From a checkpoint of a small transformer trained on Wikipedia.
Size: 12 layers, width 320, 10 heads of 32, vocabulary 8192.
Each number is 128 + 24 x the weight over its row's rms, rounded and kept within 0 to 255. Layers, rows and columns count from 0. Numbers have three digits each. The size before them is the row's rms in percent of the matrix's.

# v: layer 5 attention value, 320x320, rms 0.103, rows 26-31, columns 0-79
# o: layer 5 attention output (transposed), 320x320, rms 0.1, rows 26-31, columns 0-79
# q: layer 5 attention query, 320x320, rms 0.0907, rows 32-63, columns 0-79
# k: layer 5 attention key, 320x320, rms 0.0877, rows 32-63, columns 0-79
v26 087:119063150085155155140105137079080082125165096097140097183102131145125130126134095162107113151126108144100125116116074149120123139147140130116124121115159141124155131160153139130117140098114170120124129170142137151116140095141095144109129098
o26 091:144161062137110108105140090161149131144128150151138130116125135124156121139148139072110131120129123119178157132180174113122136111145142144144148127137120123142129158119145093169110165158147119112122155121098169128149149173132125126116164123
v27 096:106188125102161115124129139160138119151112149141169118118123119153143094177142080123110091141103120097143111132143110173137130136124151108113139169126234134108105107136102134144147118122142150112120195117130122096134143143109097129126117147
o27 093:127113117116109130114143113124120151110149164124106081151072135106129156057141170133107158135135136142145155163105155146153126157145143176191119092105072105129137133159161132145178161125098102156170094122140115174137138140137158102138124105
v28 089:136138141151107120151166162161104110101150127095142148135068180120126152109114150134086108143131153119095149062118129113121133164145100175088117101144122115130137110187110104093150136142104120142084097137097132135149147132125112145126159117
o28 096:150079123114116127097150147116128152141156122123104094140168088112134152175115119142195123136125103173113086185120143130111144105110149089186121165105115127169090118109133160116122102126126108134152138154116124133131104120144103116146130148
v29 096:118162159155123073132147117133125133153133148085137162145138152142131142129099099125131130165140126126155155101166096154097106078121115103116096083118083089101129148158157085125153180149151143154099090132144117136106136130135134122105116109
o29 100:155109165152146156109137162081146129114102129158104094138145107059137111124133150146127137116112115146097131118112128133162138140121122142113149158131129112121142107127128163099122101093140114117177148162096127163142107124141137114163126125
v30 091:101120139149086154126130131101119151113117149127122093103109094153138100106135131130109162119132128107118170141135159100094129149139139125151165086070143128099087144133150136149096139122123145150127115129135127167114123104130130098164112098
o30 091:106115126088186101161113103163126083134111068128114128175143126099155153154126129175135128111127129172133087109128108140124133135141131109113108145141099072160155123116150139115153119101101112096088124172069099125162159128119125143112156153
v31 087:139141200124130130116156140171112128131137137137125132102104112156147116150137156098142149142138138103128134082102095174089127146091162130131118167148151168148106116118143085122142118094111122088133105128109149182085127138113148148100159130
o31 094:114130106190127118100096127110180127128096122082138077142132144128121105139105144113065126125149109134126149122157146087162129126152148101139153156111112098121127169156073114178125139116169102154166135143120160102151127108154117082101120107
q32 095:134136136108110163146123140112124149082156102133139137115146128154132116138086113107169146121154141166126159120114095116117057119134115101130117124140190134119145153139146137118121073141148147151095128130152152129140155121156122105154143144
k32 091:166097152156103123115108108141131115064115099128122138126072108120156122142115110148130127162125153129132141135114112114128114108137103131148141130112088164140104127115146084146091111128085129175116127104135191108110135133076171109097143072
q33 094:149149123100099127149150124133155144082109117067153093153173138125105146098131105136128165117125114126149182144081147114096150147154130095146138136132159087100131159151137171130105147144051124170142135137133148119104118133134121117106104117
k33 096:110117128116120126126150140118138132096155143149137163174162152146199135108099117134103147070118140080161146137127126167094129130105157094130154094137140125107124173124139104147125173091121099140091138119127155106095097102107101087125150128
q34 096:113141153137168116085159145114156118167162185067095133133116129147121163161128085107166120135143169101158087109144137157124090133158107134099158125116153144156143125158188172150122142153116128158160135146098142155090168160142187124150156150
k34 098:136153096100107119111140138135068126097133108136136134158110152150151130107164144141130150096102129184110115152089122140075114174136112136117110201136052144107098101125126143120137090117085102182100120091152143142155099084176135141144135121
q35 095:165107090111130131142132084102149113126083140136137099120103177098105124101153158117155143132120121061135127127137121138135138158118133120101091135191084138184142115083138133110120121140120120114141116149120142116134161086154137114135135104
k35 098:133131098120130155128142126118128161100132174107126135143137151156130105131144112139095111145109107149161091132126113110115099128127128132115121130121116130143077103137083136113147130112146096144130155122124159085122086120137153094115098162
q36 100:128109134122092154188143136060101129159144149131157187106117087160110150135155117135135124124114159108154156142115098130104098125114085142119125138138135145143072123081135093094106115094105155168114083100096101114124133118108168160116130141
k36 092:138153115124139127118152137147113079123119143146150141102159161112150141126127114165081112127122139157105080130166116133163161141141159149173141119112101144130152100142103137145127148137112132099156164116111127118127082096097102121121164120
q37 096:114142087103135119091100172110140198105111112145164102092109114124113114156135124135141126138130162151141178123126118148119125155121118128133121163188120131130147144140176114130097119099143129173124171126094113129140098166139122127112118084
k37 100:113116132123104083149153149143088136125105167167139083143140114081168123103099168139119127137149084155121122161187103094109106144169131157152140123131085115157137132132136105152116150117099148065111153183142117141181119098097155147122109136
q38 109:097131085136097114105120116160159161131143134173111116115172116120125099141153119135104101114144100129127115153150099128123152139111143115086113142120145101107129124137111113176174142156192075150106122139124110134116125134125140117135134169
k38 094:091145152143163113138149152091147119159097125098113122198095122150148158088085117121132121132132130127125118045106144136122116158128128085108140135165127116142176122122136138105143148080129131060151110135106150131101162111150113127128098148
q39 096:114134124141116174171086117099141168143109139137177111127090151076136130150113146130097146137147144105146129125083178075127167102174153112146127132125118153118120116138122135139106131168161125104121113146096163126122103078082147128103124160
k39 095:078120124152142153130107113113094182144116165156111129097139083150190139149164127116085128143107075135106145148126148093104144114093114102139089127126146150155130153105130123122111120105117139112118126147092144103109129120151182118092116157
q40 100:136142090123077143142138105158129136086114162122117136104146151137134138129119126119125127153145098131110164132142136153118133124114077150159178119112128149151152117136116125153189134167162116070118126083137130159178176150124152108112155134
k40 098:149165116151166144142144095082150102172141116140140156139134117179159155103087095072148114126104168135122151162110139132138120138138165141082129157128087086157115135136195121145148100079139175132173095151071138147129138140103125144116108128
q41 095:137122111138173169144110166121145136104123182090163109076160106112149126104144134112128088168162128090095162150167117157135133107161123097131151112151129131102121136098117113165125105148111119111138081122152127120113106143136127134139126141
k41 088:121141140134160116123125130141162123102143096172107098147095120074134124114116115137109126140148103160134103108129151161133117122176148118088157165168128126112130099146112126162132123134187130154104124118093142140172142102143118125124122114
q42 108:163121116096148117161069143123134133126145143155120133130141098112134124104140100151108123094148130116154121125078140122130075108085145138114141100114129120150120111137115125100101092117101153111137145160110145138106096104075121137181149100
k42 111:157098116144159098130161099117092122133139126120115068128134194076130129170124137168135137143112094194139148156131128122176139090120109122113099112082139162137134151151116153113103117133162112135122148154172078124178137127132143128127099164
q43 103:110139111127122148095106119122134144124123139150129171138156154122156110135123141080117121144094135125108107138118103083113115145143102098157147128152146181115149107140159140170145095148193094132155120096105121115183160143127142164111143128
k43 101:104117144128101153138075155140130114122143116135164141168107093152124150119145110126133076115148153134145145152097115147117135192140122115092157102179108106128137098110153149136124128077095156149107095109127168149100102136093128141096141142
q44 103:108129159137127135101126111127149115088147140146170147173101120090163136111143093167112109163131100128133184114128106086151147111118133164128141125075104143183116114158145142089158102140133131126129107136129131180161102109079112134154134136
k44 093:143151115121136126103135132077139122102124116082103101101112131084107126150135139122126118138175093186111123155150118084137166098152135188117120109126133126139150140127132161137141144162143113130121120150126115136188164095136143107155106109
q45 106:116095170153151107159155128154125122052149129072136069113148192136131150162135088161105162180073146135130140098147118142166156129133133118135148107085118111118160107114125109145107128158111101100113141125174125162105137111126112121105111179
k45 112:137128107131118159094094148100129125164139125130123181116129117126157152138126147136118131133138112096114105129108133125110105110088155131140128114132141094112146154094144125121130139148141154160123099129143125124105099146096118148131159129
q46 094:152097125148138142171090094154079058169117120101141174119115119113092122114126107106083135113136143123145088101143141115130108128121109128112092111134076123129150100122122172076143137124144084133114153113134127126108127103102159132125114173
k46 099:102118106164144126096129137116121139126140129102137105143159106110154110146120122118122131133157131101172117139105132148143100151142160118136092115131116116110115114142166095165121150125127127126119106120181114127133122132187126121117086177
q47 098:140136115142146140072134110112087136153102158139130106114143141112104147123135131135116115129090101143130141140103127125094152115091164082117107126099056131155123158139094144162153158110124124079147155138123123146138107132090157140139100125
k47 095:149135105122107128102086125101104126154141134154111160111134180080140115160115102118078147126112102126105135131118149121097127144127115130190146138108114067107099153150153081120118107139114121125109126146138136117158131111137118086081107145
q48 087:155143138147136134144131084094114109100097148117142147145164144159107107114129135089135114138105114125099160157112142107099146144133160133125130159170116138138135177156149112160125133128136128118171139102117133151129146110126096124110115171
k48 098:115112131098170075143077137102143085091097133129140148164117110134121124140105090154104133131136123140142177087111139128102150142163164132082139103134109120129123169094148159123103122119142172123103131124109174145092117147061128133099143115
q49 101:116142139142108110108099163168145114130133153089110071102104145147122094148120118093127103148138149146092154169133121149106136124118120180159135129142123126067147129147132133121126126108119136071125094143144122163169135117107155155142157129
k49 091:125143113160147126118084087107105111139156148143114138093148120105142123118155062092083114140071151149136113121103136148116204127115113095106148142132155134099107116111101112117109126149118115117134129141150169176178152176132135119109156111
q50 092:125091162098142108120144073169129116137140110148134142121140138091101116194107128136091135133140164114122153147141113169101125117163098148097150127072125134145110091135108116129104120126183154159140133116099096117121137080106129132163187076
k50 092:133126142124101132074131147158112091151126113095148120116114157145130172120112118144159170117128091142109143143173122126122123123168086069132132132127081109118137130139143148119128190106104137118108096122158115131139110153116055118157128086
q51 101:116138131115143113141172148140178150146109098105143119112123140105150170123082116141119139078134172130182111128126151108113122122149158090121142129150118101139109130132129116128120138128140117157152133078064153136126121087138182146120092163
k51 093:143102205138131159121116141127104107148111118111135116085134106119122131136135118179134120170130135129178127119116150133192155150137086107127157117128128150133169147125121109117098098139149135125085151148109163130133115142097178149095113172
q52 096:126143131123121105127107119094114144154114129136162127149130155148136114119160150129157099117110132102138174134163148128098101162169138120096130141100145080146095158113126135082139122161069154135127158150129167136109081162098105158128129136
k52 097:125136098110141116111151144128123144098157132117084138124099136104138131149119119116109159148120116128136106159182087157152150155140152157132145119107148129120134122093142104093110162149122166126142162112137075137164124061092159124088147120
q53 097:137109148189122154146152123136111098094143127102137101110126134108162103091103153116160089170154133142087135121114149092126107116164099158131130125117162117130113134143129173134135163114172124149138175139199135178135136093180147111154141132
k53 082:139158109126128143124122105137132147162122091116112143159128126170124144106112111137152114091112156091074155108142158101140149112138133125101113101135136122153110153078114136121121154136159125119121151111121108091066090124133138145130131126
q54 093:132131094060118139153142094179113096142146145120154144136126130114127115103110164126125132097169173074087092162170158120177115161116129146127127136132123145136132138141119141106183118138106131136151147094142139121171102148156125094151158126
k54 095:122139133142138117134105119118136113119071158132106112131127138154148172104080062180178098126144144141144106143127112120105165132146121082146127088145124100128169117105181125170144125085126097132095106126131132115102073116125153139121164129
q55 101:119139120114138141139110170123133130140109090124089139155100123153123118176183165108128119117174116105116113161102148089102115132122124115090160158147119108146147131105112166092152156098128151155108069145148168099095117105114164162161156108
k55 099:152108129164134147170138130172148115135088144131134155110141148101153139133135130142147065130128105172145135129129090088170162155134140119099143110164126104116129102170104135138117169085080128137146151122111155105117138106101123153104111167
q56 111:153126134121121146121101141156105093158102133135124135127113088173136126127114114191140116137164158104124176103116106115112113121144146144108137109124115122125135135087121139075166101073106162154111098139127143142144119104124172128206141107
k56 102:151099137186133184150143113169142177113159109135137112102153166114126123138101165113106105182140123134117105164156140081109134116149098106137145086110090132088167105140124148152132160147126121082122112104157135125139119156120120132133113118
q57 097:153113089106074091124140124100133132135119106139165144129080042075122116159122105128153152108161139114162118083106145130113138146171088185101139126138098103111113134099129091083129100106133091133105122148123150132118143123145138142089128109
k57 093:131141138131117148156145108079151173101080188134136134107094160118133166121154117133137137098120149132135110146168161113131138160149124163137139080123169163168108133165126164153111167152180146124111067120125094120163123101059157109119115147
q58 091:155144126097167174115057129123118131180119120103097131109124125141137145104141096148141161096139176137100107152141149159141099110060112097152154139129152132122129140095141090072139119137082162126142153156089153150120106171144144102152129120
k58 090:124109153123091110148104099142140121124121097123126099114181138093135124155115145124083120147102111130167109089155102108124122148113087134122093122069151123133144113166107085160156119133100137129111124157141106117115131127142137096132096098
q59 091:132134092121133086121129128129142150152124123178097138126122115166168107129097158140111120147113126129104114137106110101119141115107113142108124103137151115087136125132165112124155114118104168163121091124091143144110124137120121102162120106
k59 088:139095088161141128132150144173133139090176135130095180141176145122162107175167102135123091101114147089132126136108163142152152125110142084137131179119117100117145139131146140131156120143116107105131110147163101092167139179142067121167107102
q60 089:135161140129121084163095119103126116105135105159160153102108131112094156118103110142150108106169120143094132118134124131082086124168111088124114133111105108114088098118145138124154147144134104135144102113147157147124152146133115110091135145
k60 088:156127114165147129109120072122120089105127146142146151160152122120078095128133163100177101105083146115105099110081130100106144124155143142205133092116111107142166135143134145134187127172108138143135133163123132145101153124156150135124118130
q61 107:136177113124152151143110100116102157147153138139154142147070117147147157144125155169140129105119107091131144105109126108124163128146113100142165139135146154170096101122114157103082146164118164154109108149118114150176150132140160163125135087
k61 097:085107157152135122097153126143171120090149151107147121122143183099160128165093117140131100085129124147152112155104113115123145146128099048122115133157175173176122079152125106167101146132102114125163156097126152090098074102091159127135129142
q62 108:155171140169115107113142159117129131104150097092132123128166134115131172096103139130115103111162161130141141114095142143153132118162126114137179118123140102096125089133123127136061116110124147128090110186170118118097096116132163105139104126
k62 087:162173116147140143123136140143116091122125149104137133101114150162120073117138110123131178133137117124079187173166146150151111093120128138143138187091127112132165136124103133126128109122135138122137147137147144123170095170097113130102130146
q63 092:106161153114135119126097133146123132129091084111130116120149122201159117167134125067135106125136108127137134125141107125083077141106159107173113081130090146120105149198123137129105124113150096119116151118127108115123127140127152149134103096
k63 093:105166148106124107147116148118137092120165127137141186143113105130141109140115122162134125142083134153097134101138126158113122145100135167108144092108159114116140117104146096113135165136115171137121168109141145114134132126078124102108143117